config.yaml
d_model: 384
n_head: 6
n_kv_head: 6
head_dim: 64
d_mlp: 1536
activation: "relu"
qk_norm: false
init: "uniform"
init_std_down: 0.0
grad_clip: 0.5
warmup_steps: 200
schedule: "cos"
seq_len: 256
Each number is 128 + 32 x the weight over the matrix's rms, rounded and kept within 0 to 255. Layers, rows and columns count from 0.

# layer 4 MLP down (transposed), 1536x384, rms 0.13, rows 1083-1109, columns 128-255
[[139 150 139 125 160 163 144 129 156  96 124 115 114 128  68 119 118 138  84 134 116 133 127 122  61  68 125 102 113  77 109 130 148 134 100 116 170  78 102 143 198 145 142 131 147 120 148 116 123 114 109 123 140 142 153 177 143 165  94  82 113  76 147 156  69 120 122 111 104  91 103  90 148 129 150 134 173 139 168 125 133 164 161 144  85 142  41 107 179  80 138  65 173 110 169 135 163 150 103 143  92  93 102 105 102 191 183 104 117 133 142 147 126  84 181 144 126 115  30 107 148 151 104  79  67 100  38 115]
 [ 58  93 108 112 129 159 112 153 136 103 225 107  41 103 108 190 134 191 140 138 114  97 140 148 134 111  61 109 134  95 174 124 116 178 141 100 126 107 175  73 141 148 102  81  94 110 131 196  94 148 135 106 100 116  59 141 149  90 121 151 136 122 155 179 117  94  95 127 148  95 135  85  93 115 164 144 119 160 162 128 139  97 101  97 135 137 119 143 137 130 126 196 102 103  98 141 119 112 191 124  87 192 130 163 122 134  76 143 140 121 119 127 150 154 115  94 153 168  51 158 128 116 132 111 122 111 146 150]
 [110 130 154 110 176 176  88 131 157 109 144 175 134 122 138 160 179 128  75 127  57 156 141  87 134 203  99 125 104 125  82 117 208 158 176  97 126  95 137 100 162 153 140  94 110  92 165 143 133 149 144  85 151  59 155 208 118 181 133 138 171  92  67 146 127 190  92 167  86  89 119  83 119 145 141  96 138 124 106 191 132 114 147 120 147  95 135 152  96 122 145  97 145 118 188 161  97 195 104 144 149 163 121 152 144 128 118 147 145 147 194  73 114 125 141 173  74 151 138 130 141 130  99 107 135 165 159 144]
 [134 104  82 138 149 143 130 108  81 206 100 132 126 158 122 108 131 180 135 161  82 111  57  86 129 124 121 116 103  92 117 103 184 119 129  85 140 118 115  76 125 109 111  98 144 168 155 103 133 121 123 148 148 139  98 158 132  89  91  92 154 128 126  92 130 105 154 178 163 106 106 155 153 110  87 142 133 117  64 112  72 129 185 120  87  59 138 147 180 124 100 175 123 129 125 134 126  22  95  95 132 150 134 139 135 122 115 191 126 167  56 144 162 109  99 123 125 113 224 131 210  73  83  70  78 132  97  77]
 [118  87  83 176  84 144 115  80 177 130 169 130 142  78 148 127 141 111 138  98 114 122 188 152 108 193  82 141 140  98 120 140 130 115 112 133 151 107 129 128 210  86  87 108 131  91 129 111 123 105 120  96 132 115 118 108  87  88 131 118 117 134 122 119 170  71 129 172 114 123 155 216 124 146 148 159 190 111 135  99 128 150 114 206 134 155 190 124 105 109 135 112 136 107 139 138 144 142 106 172 117 206 112 137 100  76 146 122 167 122  93 132  83 221 113 125 160 132 146 143  72 131  90  74 118 122 123 161]
 [158 135 122 148 141 135 102 140  98 149 130  98 133 153 128 156 175 103 133 117 148 122 141  46  97 141 125 172 111  86  94 127 185 148 137 147  74 132 160 141  88 131 127 137 107 148 129 135 112 126  83 145 117 149 124 185 131 119  92 181 144 125 178 167 139 124 120  78 145 150 138 135 158  10 128  78 120 105 121 182  96 130 119 146  82 101 108 108 154 184 104 140  72 102 103  86 171 195 101  68 142 136 124 102  96  53 137 113 169 129 130 126 124 152 139 145 124  78 117 136 178 160 153 100 136 185 114 182]
 [128 127 133 122 146 116 137  79 150 176 107 126 110  87  61  67 115  44  92 122 126 135 155 116 136 110 150 167 171 152 170  84 132 143 130 165 141  70 127 185 156 102 172 136 154  77  81 127 128 126 153 119  80 142 166 145 124  93 147 166 161 154 148 140 124 122 142  97  82  66 109  94 105 107 169 148 150 126 125 163 110 111 124 124 118 135 123 125 185 152 127 160  84 168 120 118 155  98 114  91 161 146 108 167 172 186 190  98 103 146 133  93 127 200 119 118 141  92 141 112 106 110 146 117 123 117  79 151]
 [154 181 143 146 128 126 157 126 109 114 108 152 188 132 120 159 147 168 134  90 142 135 135 117 129 132 138  95 107 137 115 133 101 153 129 103 178 181 106 154 179 136  88 104  95  80 162  78 154 104 167 123 110 125 121 124 128  58 149 102  97  89 196 178 164 128  65  75 132 165 153 122 115 147 109 119 166  99 125 116 119 107 152 154  90 169 150 147 167 128  82 141 183 144 140 106 122 108 150 124 133  78 173 129 142 149 145  66 104 157 110 162 127 127 162 111 133 114  76 140 160 123 160  94 172 115  95 114]
 [193 140 152  96 135 125 138 107  97  85 124 149 141  87 107 150 102 117 147 145 150 168 164 160 154 110  94 155 121 112 129 160 128 118  56  97 119 167 122 179  99  90 167 141 149 145 126 125 116  70  71  86 100 175 100 143 116 104  91 161  95 123 126 106 110  77 188  80  77 173 182 173 108 133  89  96 102 101 131 191  98 148  98 118 155 115 105  91 161 117 171 127 123  81  83 139 144 102 167 142 113 108 130 158 168 120  91  88 141 184 137  91 110 123 129 179 123 150  99  83 145  93 132 148 178 124  65 118]
 [148 159 152 163 175 103 153 104 143 110  46 168 128 114  88 146  98 139 127  85 112 119 143 164  98 107 132 150  47 142 135  76  90 106 163 103 189 134 137 112 144 109 159 137 134  89 155 107 171 168 101 106 145 127 134 136 146 103 168 139 129 134 153 106  89 147  95 169 133 106 190 111 133  33 104  70 153 162  97  95 117 117 169 101  82 165 101 127  29 128 140 162 184 124 113 103 155 111 115  74  94 132  96 102  99 245 146  94  71 149 144 116 101 255 190 168 110 122 115 125 181 167 158 172 116  82 160 128]
 [118 173 105 102 128 103 145 150 150 170  90  89 196 114 111 152 119 172 133 127 156  89 104  87 125 146  96 139 135 125 195 170 126 139 124 100  94 121 126 104 141 135 152 112 137 159  83  76 118 137 118 124 140 118 109 130 150 156 162 131 148 149 152 120 161 139 178  76  68 108 137  91 196 130 115 148 173 126 125 154 114 104 153 132 100  92 131 150 139 164 122 112 121 150 124 152 170 150 108 152 146 146 118 145 100 132 174 137 149 115 127 128 103   0  75 108 146 113 145  92 193 126  93  89 139 114 132 140]
 [183 120 127 164 111 139 204  96 103 108 161 136 176 146 129  85 116 140  73 115 119 103 147 138 112 197  81 120  88 123 125 128 123 142 132 166 107 146 149 110 133 115 121 120 148 148 151 153  47 148 107  70 128  99  81  83 128 142 140 138 209 120 122 169  85  91 160 171  83 162 151 115 199 158 166 197 121 114 131 153 135  79 145 127 167  97  81  88 106 106 113 117 131 111 122 176  60 142 132 127  99  95 136  60 166 143 137 151 145 102  91 126   0  92 141 161 156  96  83 157 126 138 132 110  96 106 124  98]
 [139  91 136 176 188 173 102 119 121 129 118 105 127 111 109  71 105 125  89 152 145 103 132 116 119 123 178 122  59  82 117 110 113 231 171 139  97 158 189 121 115 117 161 134  73 113 113 146 164 151 139 145 164 194  70 142 146 145 156 132 135  74 156  94 157 110 129 102 140 103 151 109  95 100 187 153 125 123 118 117  98 113 135 132 145 123 139 128 117 151 157  73 152 142 157  71 169  73 157 134 103 121 138 120 118 192 179 107 105  97 188 117 165 158  87  94 120  75 165  79 131 136  82 119 147  93 108  54]
 [158 156 142 179 158 104 131  91 141 104 130 115  85 113 155 135 132 139 162 107 154 139 158 144 104  92 161 140  93 123  66 104  45 122 161 104 115 124 155 143 142  87 112  53 137 116 125 122 179 114 147 108 144  68 155 140 130 133 129  98 149 162 122 128 116 141 105 112 147 161 115  41 105 142 123 169 113  79 123 114 139 145 146 150 132 119 104 175 141 126 122  80 105 151  98 126 103 155 163 151 166 168 127 141  79 179 118 135 154 113 130 126 162  95  79 129 120 122 115 135  83 117 125 133 143 123 127 113]
 [140 108 213 149 170 170 146 141 108 140 161 123  83  88 141 142 124 121 113 147 116 118 181 183 141 115 111 158 158 155 143 139  97 113 138  97 154 110 136 130 128 118 103 109 171 169 128 140 171 155 143 145 122 128  82 114 179  96  50 174 152 145 135 163 186 123 147 118 117 123 120 120 139 166 174 163 155 145 147 123 129 158 125 106 129 161 128 139 152  97  89 113 130 112 154 191 112 115  87 151 141  76 134  85 116 133 136  96 104  95 153 152 144 106 128 141 115 106 144 172  97 144 137 166  67 128 115 147]
 [161 130 135 103 114 131 127  91 145  97 119 110 146 130  83  95 162 158 128 156 141 126 145 135 115 136 152 169 114 137  89  95 159  63 140  77 123 169 121  90 191 152  67 105 146 104  91 167 150 154 102 135 125 106 129 133 119  95 151 126 122  91 175 155 150  74 103 152 125 137 136 117 153 109 153 122 140 124 145 101 145 109 152 139 130  98 102 160 120 109 132 153 108 112 125 108 141 123 127  41 191  78  70 171 156 190  98  97 102 134  87 103 166 144 141 121  91  98  95 118 104  83 143 152 171 155  87 147]
 [ 80  96 114 226 157 183 138  78 180 146 112 157 154 130 159  90 125  76 130 163 150 172 142 147 126  72  94 131 124  87 101 173 171 154 149  83 142 159 116 108 129  95  66 113  78 140 187 142  86  95 156 124 135 128 118 101 110 132 116 155 125 135 143  93  44 142 101 133 108 132  91 143 128  79 170 131 137 136 116 104 142 168 215 119 130  99 130  98 133 122 138 140 152  87 123  94  74 154  67 116 153 164  67  85  74 133 185 145 149 171 144 123  99 135 120 136 116  82  68 144  95 140 165 120 189  97 166 145]
 [135 134 116 165 148 118 159 199 167 173  98  81 167 208  94  92 101 119  59 142 147 158  85 135 131  95 106  91 182 122 155  70 139 165 172 140 121 173 127 176 146 145 163 138 157 161  74 124 125 137  59  89 142 185 131  95 119 147 108  80 159 116 103 126 102 132  87 130 129 143 101 193 113 193  98  90  88  82 112  89  63 133 146 164 142 110   9 149 126 133 164 138 139 130 148 146  53  67 158 121  98 114 164 109 117 165  90 128 129 154 140  95 151   0  80 127 156  98 168 104 162 121 101 161 103  96 127 136]
 [176 164 153 142 116 152 125 155 140 153 117  91 194  98 130 145 102 128 140 118  85 160 140  94 172 131 100 193 131 133  90 194 105 162 108 172 201 149 119 141 125 114 144  96  63 119 141 126 138 127 121 112 130 100 100 124 116 122 130 183 168 116  78 112 153 124 141 114  91  67 143 110 161 142 110 130  28  87  98 219 131 156 127 107  86 115 146  72 146 124 132 106 135  78 147 142 116 167 173 133 162 116 150 101 127 122 162  67 141 132 168 133 131  18 104  88 136 144 120 103 159 111 144 106 136  83 135 179]
 [151  99 155 103 166  97 165 146 168  89 188 172 150 137 118 113 175 122 116 151 109 111 189 150  94 123 127 149 162 136 106 102  98 138 144  83 146 133 160  98 142  50 147 154 124 130 142 127 137 112 120 154 173 121 114 111 131  30 131 174  73 127 122 125  91 103 104 172 114 142 115 131 173 203  59 143 103 109 115  40  91 187 160 105 110  78 180  78 137 113  94 135 120 168 202 147 140 144 136 165 119 113 164 147  84  43  87 102 117  49 159 108 209 188 158 123 181 102 167 119  81  95  85 154 109  97 135 153]
 [158 145 149 112 153 141 118 142 111  75 130 101 118  85 174 142 110 155 143 193  64  94 109  81 121 125 122  51 160 146 131  98 101 199 164 183 120 115 148 117 168 131 157 118 122 125 128 158 138 133 144 117 135  88 108 112 141 146 133  76 145 111 162 103 153  79 157 107 127 111 125 144 174 169 120 116 164  80 153 117  90 121 161 148 105 159  97  86 130 100   4 185 148 122 133 106 114 138 111 160 100  78 162 107  65 101  67 109 129 152  60 107 114 169  84 145 130 116 136 109 102 149  97  76 126  89 146 190]
 [116 127 128 129 143 176 148  91 109 191 155 109 139 144 133  92 103  90 115 121 179 147 155 123 119 137 124 114 117 180 126  40 130 126 173 100 105 137 155 137 161 158 155 122 166 104 114 129 133  67 111 154 142 160 129 175 148  87 125 134 114 104 127 131 121 108 109 135 118 157 130  63 167 117 118 115 120 107 117 148 125 176  91 154 110 146 139 145  90 129 174 147 173  97 124 155  97 139 122 142  81  67 126 130 150 153 102 146 167  43 148 143  69 155 141 139 118 111 138 168 155 127 142 102 100 164 181 142]
 [182 105 139 176 120 102 121 120 166 132 143  99 137  89 116 162 130 224 223 199  88  68 110 189 108 145 166 152  84 144 124 146  95 141 179 173 140 174 126 155 207 116 118 102 140 113  91  84 176  97 170  90 136 104 126 132 145 116  88  96 145 154 121 110 104  83 105 135 122  98  93 132  88 102  85 122 169 183 110  87 142 102 195 156 175 156  69 116 126 107 167 114 159 114 140 211 124  68 146  89 196 114 166 185  84 154  61  98 102 126  77  95 148 160 156 123 124 107 144 141  91 114 103 129 109 202 159 129]
 [ 44 129 122  82 157 109 165 101  81 146 161 152 117 141 141 160 110 164 216 121 133 151 100  46 100  83  47 191 126 154 101 102  95 145 205 103  46 113 177 121 146 126 122 117 124  39 101 124 143 111 156 119 146 116 151 116 195 116 158 105  58 198 187 141 120 180 167 123 115 131 114 135 118 189 175 128 107 119 116 156 167 102  70 168 128 125  62 152 196 186 116 164 100  71 100 190 129  79 182 123 114 127  58 123 110 108 132  99 152 183  80 156 105 133 151 145 129 215 122 133 143 108 146 170 184 157 116  89]
 [180 124 176 115 215 112 103 140 120  96 123 160 135 151  95 133 128 143  62 146 142 116 155 106  86 163 132 120 136 120 132 120 110  43 111 125  97 112 120  87 127 173 118  94 137 121  85 163 190 124 183 150  58 105 121 130  85  93  56 102 174 131 157 136 119 167 121  73 109  67  81 102 102 164 141 117 119 106 130 156 135 105 144 140 130 102 134  91 155 116 135 127 137 131 123 176 164  88 123 100 131 151 133 109 138 195 113 129 151 102 146 140 101 128 172 102 166 148 168  98 133  87  89  67 174 132 122 129]
 [ 73 134 144 153  82 141 114 169 134 120 164 181 144 133 178  62  94 126 149 115 133 173 129 133 169 134 108  80 231 134 209 149 107 116 126 128 134 163 147 169 158 142 117 138 190 149 106 128 112  75  94 150 151 151 134 105 130 173 142 131  72 163  87 175 123 184 117 165 151  88  97 143 131 100  63 102 108 173 103 128 119  95  81 137  53  60  97 151 103 123 116 121 126 177 128 123 128 113 147 108 100 100 176  85 150  79 168 169 119 146  91 109 184  76 203  88 160 142 155 129 162 156 121 133 201  55 144 132]
 [227 157 185 122 127 117 115 151 137 129 150 118 117 170 122 124 151 151 179 120 131 119 126 147 150 162  79 102 142 165 125  71 136 115 127 160  83 149 158  99 155 129 156 129 132 189 114 103 172 157 136 139 114  65  84 150 125 160 174 126 100 127 142 177 137  82 153 130 150 197  68  88 115 195 125 162  91 161 159  53 111 140 139 164 139 182 140 161  88 107 148 139 117  61 140  50 112 159 114  55 187 135 145 102 117 133 118 136  88  95 133 161 100 188  86  63 106 108 104 156  71  92 115 123 149 118 145 108]]
# layer 4 MLP up, 1536x384, rms 0.13, rows 1084-1110, columns 128-255
[[167  86  85 126 102 140 125  91 141 189 106 175 125 203 137  56 136 161 141 114 188 116  70 129 123  92 139 168 133 111  96 141 145 141 135 163 157  85 174 108 204 107 127 120 122 109  66 137 102 106  68 166 117 122 195 134  46 153 133  99 135 107 113 149 128  88 159 160 147 171 136 136 200 141 118 172 158 129 138 182  81 120 154 152  93 124 151 144 174 109 174 128 169 118 150 154 107 107 135 120 143 129  94 142 152 152 141 161 198 157 130 127  98  83 166  74 138 165 136 156 166 164 132  86 121 122  82 137]
 [ 62 184 112  98  55 125 130 122 141  99 126 143 155 121 107 164 135 196  73  62 136 167 131 117 165 120 138 105 143 143 118 137 156 108 113 103 115 131  91  81 113 145 158 126 113 103 113 150 159 117 139 121  93 101 145 135 136 109 108 130 119 158 144 131 130 177 141 153 159  90 133 150 126  86 150 144 122 111  92 148 116 171  80 129 116 174 103 185 157 125  81 104  98 113 186 172 229  92 102 161 122 111 108 149  96 161 155 134 108 149 201 172 110 138 120 150 118  87 129 154 158 162 133 109 191 107  72 139]
 [120 161 135 126 119  91 116 139 139 170 185 119 148 178 124 148 113 133 137  92 106  97 126 123 114 108 113 124 137 131 127 119 118 131 127 168  91 102 171 100 196  73 134 168  75 194 116 131  92  73 110 150 127 140 117 139 184 111 120 163 148 143 131 107  98 112 144 188 115 119 145 112 140 114 113 110 116 133 116 129 117 107  78 124  64 108 125 160 115 144 134 138  74 182 119  99 165 105 118 169  59 160 100 183 138 126  88 123  92 161  89 108 126 163 156 115  96 148 149 168 135 142  98  89 159 161 130  92]
 [168 155 141 125 153 126 180 145 149 152 142  99 112 180  89 104 194  87 175 192 125 105 132  95 222 126 138 135  82 115  89 130 121 151 213  55 131 121 138 158  88 100 143  72  65 142 124 112 128 185 172 140 135 157 118 103  54 179  88 130 127 130 143  96  88 138 110 107  76 124 188 113 201 119 164 108 151 145  86 133  62 176 120 104 128 126  74 136 116 120 126 120 123 148  78 186 139  66  97 125 169 104 135  78 142 148 115 176 119  96 121 108 127 152 120 140  85 147 159 134 105  95 189 137 117 134 142 147]
 [145 150 144  96 140 173 119 106 172 132 139  92 129 125 111 144 162 105 159 139 140 142 124 134 112 159 101 138  73 133 155 133 106 113 128 118 155 110 157 104 111  90 123 143 200 178  91 109 202 108 129 107 133 109  84 109 147  75 154 141  75 107 102 145 147 161 111  83 166 169 114 142  83 181 184 175 123 143 141 102  82 108  69 102 147 163 132 137 145 120  81 135 141  56 110 148 152 101 151 155 131 106 127 135  80 124 159 159 175  79 151 131  78 145 170 114 156 161 150 141 113 218 110 122 152 153  99 148]
 [149 144 158 160  95 160 178 163  84 143 131  95  72 153  56 169 128 153 135 138 155 143 145 140 184 155 101  66 162 129 145 129 109  85 162 124 129 133  91 122 113 124  59 114 133 101 121 187  59 171 130 198 120 102 154 145 158  66 140 140 123  87 101  91 175 131 155 118 145 109  93 119 124 120 133 139 108 151  80  90  59 135 176 113 162 115 161 108 113 145 114 108 129 103  92 162  71 124 167 149 126 176 124 145 115 113 144  88 150 161 152 133 129 126 143  96 129 124 122 121 127 146  84 124  84  74  79 118]
 [138 131 107 110 111 105 157 108 145 108 182 183 166 124 173 124 102 164 185  52 127 133 107 160 147 126 105  89 112 132 144  93  76 114 102 113 143 147 176 196 126 174 125 159 138 156 142 120 142  94  98 123  84 164 136 120 135 121 139  56  75 144 132 161 104  91 108 154 122  89  99 109 129 148 144  97 152  94 168 130 159  81 133 169 182 155 121 123 151 127  57 140 128  68 141  94 136 113 128 135 157 166 187 166 123  77 183 158 148 115 163  99 158 110 162 155  95 158 118 155 122 117 122 107 176 119 179 126]
 [155  80 121 145 101 159 155 139 144  87 113  94 139 166 108 125 198 137 165  74  94 107 143 125 122 161 124 141 105 145 118  82 155  71 131 144 132  86 132 115 141 123  53 120 151 139 115 122 146 103 102 147 129 106 126 133 122 105 176 133 109 158 160 124 150 167 143 146 123  94 117 122 136 127 117 149 192 120 194 102 123 115 120 157 151 107 157 123 117 189 113 133  76 141 179 136 121 136 166 123 157 123 120 120 125 164 185 117  83 122  65 150 141  14  60 148 158 130 105 160 102 149 181 126 152 119 169 104]
 [171 144 134 135 173 134 153 161 140 161 139 172 106 126 123 179 132 212  34 101  98  73 112 147 155 133 117 105  68 145 134 119 170 108  93 169 167 117 139  89 129 119  93 175 110 140 118 181 182 188 122 166 162  80 148 108 123 107 188 119 125  69 173 141 107  58 131  95 105  59 131  81  71 113 127 127 169 139 158  39  77 216  98  61 203 147 126 145 108 141 152 120 147 165  69  11 117 163  39 123  65 152 150 139 123 161 156 154 206 150 178 133 127 118 148 143 102 129 151 143 162 160 187  96  15 121 118  93]
 [122  86 110  82 104 124 135 177 116  87 178 143  68 160 165  68 103 104 157 137 125 191 148 125  81 131 172 138 120 168 131 118 143  91 141 134 191 143 115 117 150 153 137  66 141 115 137 165 122 150 150 115 139  85 166 126 150 117 105 109 142  19 139 184 129 166 134 114 146 154 152  86  97 162 132  95 124  96  76 131 160 104 112  78 141 116 146  88 138 159 163 127 121  99 135 130 160 126 153 115 155 125 154 118 146 142 109 130 122 179 116 176 158 109 155 125 125 136 107 147 140 132 173 129 116 154 114 125]
 [118 106 165 142  93 164 120 113 162 155 118 162 116 136  88 115 163 130 133 141 120  97 113 144 109 121  85 165 141 119 118 149 131 142 129  97  77 143 112 103 131 103 112 102 126 117 133 178 116 100  86 159 159 125 140  99  89 118 131 160  99 115 124 140 117 150 112 140 108 203 105 116 127 123 131 146 115 183  59 119 156 111 147 149 114 152 157 156 166 130 140  98 134 134 141  97 147 164 112 167 145 134 121 175  90 137 139 117 144 175 218 163 140  98  98 123 110 121 157 220 158  98 110 191 167 111 133 129]
 [133 114 203 116 176 190  72 126 118 130 155 119 105 165  96 123 195 127 132 141 168 191  89 159 148 102  92  88 190 115 197 100 121 101 159 139 131 140 116 122  39  70 166 144 184 114  70 136 109 104 150 138 140 146 134  75 134 209 134 143 107 142  49 154 163 174 160  93  72 133 100  81  96 111 189 191 104 161  95 143 107 116 161 148 159 172 153  82 122  70 126 138 124 138 116 141 189 161  93 154 139 184 123  98 142 136 178 126 171  97 167 110 115  80 159 122 135 143 185  73 127 142 104 145 106  90 122 115]
 [151 108 111 109 147 144 108 105 145  90  85 133 121 153  96 117 122 158 136 134 154 173 115 132 140  79 102  56 134  90 142  84 152 150  84 107 150 166 106 152 155 156 142 111 173 139  94 120  89 133 129 115 116 175 103 106 141 178 174  92 103 169 116 139 195 169 106 141 134 158 187 148 144 159 137 156 186  65 170 137 102 124  91 128 139 106  73 101 169 139 138  98 200 116 106 127 112 128 189 126 140 136 149 122 127 129  88 144 143 196  81 136 128 124 128 117 122 100 187 121  67 137 135  88 119 189  57 182]
 [189 106 144 116 160 150 175 146 125 156 145 145 123  97 135 138 153 157  94 125 174 158  77  86 128 187 117 119 118  92 145 119 138  94  90 150  93 104 118  72 137 118 138 153  84 106 155 133 123  99 146 135 122 135 116  99 136 116 123 120 133  94 116  93  84 123 101 135 112 110 202 173 130 114 106 115 107 130 138 121 126 138 139 121 135  72 115 112 120 115 101  98 136 138 145  77 127 121 117 153 136 140 100 158 127 138 109 111  87 159 104 162  57 132 133 110 108 131 125 121 111 116 152 111 188 136 131  45]
 [ 92 128 129 140 177 137 137 135 181 127 110 132 133 134 145 146 145  79 148  91 141 169 161 124 110  91 119 163 119 114 125 114  89 128 176 158  93  85 126 111 109 176 166 103  56 147  93 145 154 144 114 124 104  47 113  90  98 120 105 188 118 149 140 101 197 114 132 123 139 118 110 121 114 174 113 167 154 142 144 148 146 110 122 121 138  89 148 115 154 139 129  57 149 168  63 139 100 120 196 110 131 177 168 137  87 107 121 171 128 103  97 149  79 121 102 119 178 116 141 125  68  97 117 128  89 159  76 157]
 [ 83 139 177  98  67 175 128 166 153  80  59 135 119 143 157 177 143 169 118 119  94 132 135 108  90 121 157 130 118 108 118 137  60 141 165  88 158 170  66 164  98 142 131 151 164 105 150 129 124 110  89 131  94 115 146  88 216 124 119 163 145 169 130 111 137 180 169 129 117 154 143  86  96 132 163 124 129 135 106 146 196 115 130 135 117 116 146  81 189 100  80 109 118 140 101 163 100 182 166 129 185 134  85 126  95 152 127 175 128 127 151  85 109 129  87  81 107 162  80 130 133 152 116 125  70 169 197  73]
 [ 71 122 153 104 142 109 123 145  93 120  99 133  52  88 154 130 167 135 245 121 167 116 163 124 134 153  95 107 164 191 137  70 208 101 169 134 125 155 126 141 113 118 108 119  97 108 147  97 131 102 118 166  99 112 166 110  63 181 109 196 178 125  94 128 124 148 134 106 103 121 127  84 150  88 145 151 155 123 159 148 180  87 144 145 131 175 160 141 127 133  98 148 119 189 156 105  59 147 151 155 188  85 156 144 187 140 118  61 153 106 100 115 112  62 170 124  94  95 153 130  88 135 148 128 156 173 153 178]
 [ 92 100 166 133 122 111 128 190 126 139  85 145 127  54  98 103 155 144 126 124 183 162 145 102 148 146 142  74  96 165 149 107 184 146 116 131  92 142  61 107 112 184  91  61  87 129 158 134 140 163 164 187 198  89 168 138 155 120 162 116 138 107  93 123 103 187 131 154 148 118 124  94 116 128  81 140 126 130 106  90 129 147  80  97 119  80 114 114 135 137 164 136 151 135 139 147 169 181 122 179 146 110 136 191 101 100  87 115  80 115  88 108 111  62 108 110  88  98 134  83 170  95 110 112 115 133 104 110]
 [154  61 101 101  92 183 117 122 105  55 145 191 134 157 119 159  75 168  70  67 109  94 154 117 146 131 120 132 186 129 177 128 125 121  98 137 102  33 110 121 183 163 141  75 161 145 132 131 140 100 147 124 104 116 145 125 163 126 102 186 123 120 123 121 143 153 162 165 164 106 213 105  90 114 169 122  80  96 163 202  68 166 131 129 174 164 165 151 128 131 105 102 119 107 110 136  83 129 178  96 122 130 152 157  76 140  97 152 186  56 167 179 128  89 145  91 124 124 113  78 196 143 130 149 146 132  84 117]
 [129 166  71 108 146 163 140 147 101 117 156 129 154 181 145 178 141 129  88 188  71 154  89 105 164 121 113  74 104  72 148  94 137 105 102 170 162  97 123  91 107 152  94  96  99 165  95 138 160 150 123  85 139 162 194 123 112 150 127 108 133  86 136 100  59 153 136 109 145 121 149  80 137  59  72 126 117 113 117 110 103 142  99 184 195 118 150 134 160 115 114  96 170 117  57 146 107  89 172  76 118  71 128 100 132 215 175 123 134 118  84 150 143 197 115 119 146 112 139  62 158 166  81 110 145 100 172 123]
 [122  71 111 114 134 114 149  77 112 104 160 155 157 182 145 156 103 162 139 126 165  96 103  99 127 142  59  80  93 163 127 138 122 158  92  79 138 116 184  52 140 137 115  67  80 122 135 138 157  98 126  88  75  69 125  80 104  81 111 210 159  92  54 117 151 218 196 123 200 137 142 116 120 150  83  83 115  68 186 122 112 134 141  93  63 114  72 138 116 176 154 139 180 101 172 168 101 126  98 147  60 184 189 123 101 101 150 144  65 164 108 140  90 153 165 100 181 124  85 162 137 116 123 104  91 186 211 107]
 [187 183 167 136 154 149  89 124 114 137 147  74 161  46 115 131 137 155  88 142  88 135 118 125 172 108 161 101 122  52 113 189  98  58 140 144  91 168 130  75  84 166 149 124 132 148  57  35 151 129  87 123 203 163 112 117 114 168 102  67 160 125 125 157 161 151 100 122 193  98 175  91 139 130  94 131 155 146 145 117 138 146 145 124 172 121  66 100  96 161 148 126 145 103  81 117 108 169  83 133 123 182 113 176 115 153 190 118  74 172 160 111  85 101  97 135 123  98 154  81 136 106  68  55  92  88  66 132]
 [118  38  96 115  83  81 161  82 122 175 154  59 152 120 147  95 157 128 127 109 139 101  64 104 169 111 113 143 113 120 157 183 174  96 161  62  93 173 148 102  87 125 128 126 109 154 108 130 139 163 140  80 149 188 127 126 152 127 163  91 126 167 130 170 103 107 171 152 123 170 132 112 126 136  55  52 106 133 130 169 162  94 100 153 103 147 130  92 205 193  92  96  59  68 184 131  72  85 152 103  97  82 111 117 153 140  58 106 173 153 155  94 175  61 119 128  73 124 186 161 141  81 113 193 107 171 136 125]
 [181 150 164 113 143 110 144 101 137  96 109 109 129 104 164  98 133 139 116 117 207 135  75 160 129 153 148  81 109 172 104 139 104 128  65 134 138 150 122  69 132 126 110 133 131 108 125 145 184 139 147 133 111  96 206 124 114 105 109 121 137 132 193 131 107 117 141  64  84 100 158 130 107  96 121 110 145  98 153 103  87 141  86 101 151 159 141  93 103 132 142 141 139 118 124 156 184 130  63  92  99 145  96 137 110 154  93 193 152 130 135 195  76 192 149  87 142 140 115 112 117 157 138  87 134 126 151  98]
 [110 120 101 190 140 107 153  76 124 165  73 114 117 168 138 109 118 146  97 158 106 155 139 128 162 117 133  90 158 168 191 145 143 114 104 141 155 199 181 108 139 132 174 119 124  51  93 135  76 215 188 161 138 118 136 120 133 165 114 131 179 132 163 140 122 105 162 238 122 107  85 116 114 130 128 105 163 122 105  63  85 119   6 161 140 135 125 180 147 149 147 129 144 209 137 134 140 204 118 100 115 120 134  35 112 184  59 104 152 111 113 135 107  42  67  34 110  81 122  53 143 160 100  84 128 107 121 168]
 [ 99 187 140 129 144 110  93 107 135 105 166  80 121 101 187 142 180 141 108 110 130 151  92 140  83 160 159  90 138  39  63 101 154 183 174 141 127 173 133 150  81 100 105 131  58 140 195 143 138 139 133 179 122  85 164 129 144 171  83 159 123 174 164  77 125 103 105 107  93 183  75 112 128  94 124 102 109 106 129 124 124 101  93 168 112 105 162 111 158 139 116 183 118 129 151  50 122 142  41 199  82 148  95  62 196 166 192 175 145 165  47 148 130  80  81 161 140 152 103 151 122 127 178 158  50 139 167 121]
 [114  98 132  84 167 149  97 158 103 105 132 116 109 139 196 156 111 139 105 103 132  92  84 172 112 170 178  99 104  84 119 133 120  88 218 117 134 110 115  93 127 119 121 134 133 174 139 143 111 130 163 109  87 165 102 161  82 160 124 122 150  69 130 145 113  90 144 129  71  85 176 130 102 120 151 111 159 178 126 188 115  81 175  72 119 168 109 147 127 128 176 156 117 150 146  54  90 145  67 120 210 138  79  40 167 101 103  80  83 179 154 151 161  72 117 104 159  91 165 165 117 130 195 109 190 132 118  75]]